From a checkpoint of a small transformer trained on Wikipedia.
Size: 11 layers, width 96, MLP 512 SwiGLU, vocabulary 2048, 2.23M parameters.
Architecture: rotary positions, biases on query, key and value, tied embeddings.
Each number is 200 + 20 x the weight over its row's rms, rounded and kept within 0 to 999. Layers, rows and columns count from 0. The size before them is the row's rms in percent of the matrix's.

# up: layer 7 MLP up, 512x96, rms 0.0975, rows 424-433, columns 0-47
# down: layer 7 MLP down (transposed), 512x96, rms 0.0885, rows 424-432, columns 0-47
# gate: layer 7 MLP gate, 512x96, rms 0.0998, rows 425-433, columns 0-47
up424,100,214,231,212,215,191,223,211,219,216,218,203,220,196,240,154,193,204,214,210,208,245,210,207,205,195,213,206,207,226,215,189,208,167,195,211,210,186,217,205,188,217,183,198,197,189,207,179,190
down424,101,188,175,177,197,210,204,172,201,218,197,191,191,157,210,193,207,198,182,177,198,208,218,201,167,212,220,220,201,210,225,162,201,159,187,193,231,209,234,197,156,213,209,195,208,163,235,207,191
gate425,088,244,162,185,236,201,189,179,201,193,198,181,182,192,201,211,210,223,191,222,222,254,200,224,232,165,168,178,146,187,203,184,168,179,217,207,191,221,199,190,182,201,219,218,193,171,160,191,230
up425,098,161,196,219,207,195,180,201,210,207,186,226,224,229,235,215,210,219,193,202,206,228,151,178,234,240,196,201,201,222,238,222,174,184,211,193,206,194,187,196,192,186,224,210,211,235,209,211,175
down425,098,196,202,228,203,235,205,199,208,198,183,235,203,213,193,170,214,191,199,190,151,216,200,168,201,200,214,210,209,205,173,189,187,235,201,195,185,201,179,203,183,220,184,155,188,207,225,205,188
gate426,097,217,219,204,230,187,191,200,178,144,196,205,214,217,198,186,213,195,204,194,184,214,194,255,211,197,176,190,197,219,228,208,242,202,198,211,208,218,249,186,215,191,166,219,192,201,184,180,232
up426,089,170,219,181,197,214,193,223,192,215,172,203,215,219,227,206,182,193,216,208,186,178,197,227,196,183,169,216,178,207,239,210,183,192,193,222,180,202,203,189,189,195,167,182,224,190,211,174,206
down426,097,184,182,193,201,204,176,167,205,252,187,180,200,211,234,207,209,214,205,201,206,183,207,210,207,199,217,178,220,183,172,214,199,204,191,203,199,187,194,214,180,225,235,194,222,187,206,202,178
gate427,110,185,203,175,199,167,152,189,198,170,203,184,184,194,213,193,180,208,231,186,230,192,215,183,220,218,191,172,170,170,198,178,214,211,200,161,195,210,204,203,202,202,183,172,211,219,195,172,219
up427,108,178,239,204,225,197,171,198,200,196,167,155,191,222,187,200,165,220,203,198,212,207,218,196,199,196,221,248,216,223,232,212,204,182,167,203,183,217,181,199,181,206,162,178,208,185,191,200,190
down427,106,251,198,237,207,206,183,206,203,201,187,246,188,203,196,236,219,188,203,183,219,200,174,195,203,200,219,209,194,204,189,203,235,182,182,198,237,215,220,228,167,233,225,193,161,158,208,216,224
gate428,093,202,230,206,191,209,198,238,212,194,223,234,261,202,195,209,173,218,239,180,203,222,195,241,207,195,198,202,211,216,191,208,221,201,182,202,236,200,226,223,238,170,196,188,180,194,163,186,174
up428,095,214,219,203,222,167,191,194,180,211,200,198,212,165,207,196,169,201,215,205,212,214,198,168,213,199,208,205,231,187,179,227,196,153,186,209,168,187,142,189,190,223,190,173,193,220,224,238,216
down428,095,177,198,224,191,221,199,210,215,218,180,155,183,230,216,187,186,204,216,181,217,190,210,177,218,184,182,179,220,187,179,215,189,214,199,199,167,228,152,209,173,197,180,188,185,201,221,204,182
gate429,120,232,200,229,209,203,174,179,206,193,190,193,208,207,185,225,191,172,208,217,198,166,222,179,202,189,186,208,191,201,199,204,226,194,220,211,204,160,254,230,188,220,171,210,181,207,220,169,251
up429,119,168,210,207,205,185,197,195,194,209,198,209,198,207,195,209,203,168,225,228,181,216,208,191,197,244,197,202,193,180,179,207,219,208,205,226,217,167,193,216,171,183,214,192,218,171,214,202,243
down429,164,181,203,195,166,218,173,182,204,182,203,187,211,190,212,174,193,170,193,182,193,192,198,193,206,191,196,194,199,223,194,208,238,191,226,216,177,183,203,243,193,214,244,209,219,205,202,208,239
gate430,107,221,205,187,171,186,242,201,206,166,162,226,202,210,230,185,200,203,168,227,187,197,192,173,226,211,196,214,269,219,194,183,170,208,210,226,172,165,188,191,218,184,216,213,195,209,214,182,207
up430,114,183,211,203,236,192,204,235,195,202,229,189,186,214,226,236,191,232,205,170,210,216,194,223,221,210,189,222,199,211,203,199,216,213,214,198,175,226,235,220,148,212,224,227,229,200,212,185,172
down430,114,222,203,212,192,181,210,198,233,170,163,193,222,201,224,193,166,197,189,208,196,196,167,183,226,202,217,182,250,189,198,193,221,244,204,197,214,198,171,242,181,214,190,189,156,214,211,250,221
gate431,092,208,177,179,166,209,194,140,183,210,204,193,164,204,160,195,181,186,193,206,196,186,183,217,205,202,239,235,202,195,205,197,182,218,197,223,199,200,221,200,236,196,197,194,195,195,202,174,201
up431,087,207,189,172,163,169,175,141,165,197,199,185,195,187,210,183,167,201,237,220,198,193,221,218,217,222,246,198,195,181,228,216,217,213,228,206,203,181,213,203,182,239,194,154,185,189,198,198,189
down431,094,205,200,229,195,175,216,223,183,225,196,196,200,181,219,193,179,184,168,170,181,212,198,234,214,210,213,206,182,223,246,188,188,198,225,183,225,175,196,183,202,174,191,235,223,161,191,220,200
gate432,088,194,184,201,174,190,216,233,191,184,200,185,176,205,162,204,184,191,185,195,198,214,218,249,202,179,221,186,212,181,221,215,218,196,227,224,216,177,241,220,225,184,191,180,192,170,203,200,155
up432,087,189,209,191,201,161,180,172,226,210,213,184,221,216,237,223,221,224,199,186,205,191,185,162,181,210,220,207,174,210,194,186,209,197,188,184,198,222,179,172,172,185,219,218,208,225,163,220,247
down432,086,224,178,226,207,189,194,210,171,200,206,198,217,188,195,207,161,205,201,242,185,214,199,231,196,169,215,220,214,192,225,199,178,178,208,194,226,219,201,226,226,199,204,202,216,190,190,214,194
gate433,107,196,198,226,182,182,166,172,245,189,231,205,189,164,209,237,215,194,184,214,202,168,228,206,200,198,193,201,207,224,181,179,213,160,208,194,126,191,199,213,225,200,183,203,219,192,213,215,209
up433,114,190,188,187,213,180,192,178,229,235,178,217,189,218,216,234,177,222,220,158,204,228,167,180,216,198,218,223,213,191,204,211,209,215,201,177,188,182,219,187,193,194,193,188,162,201,210,224,231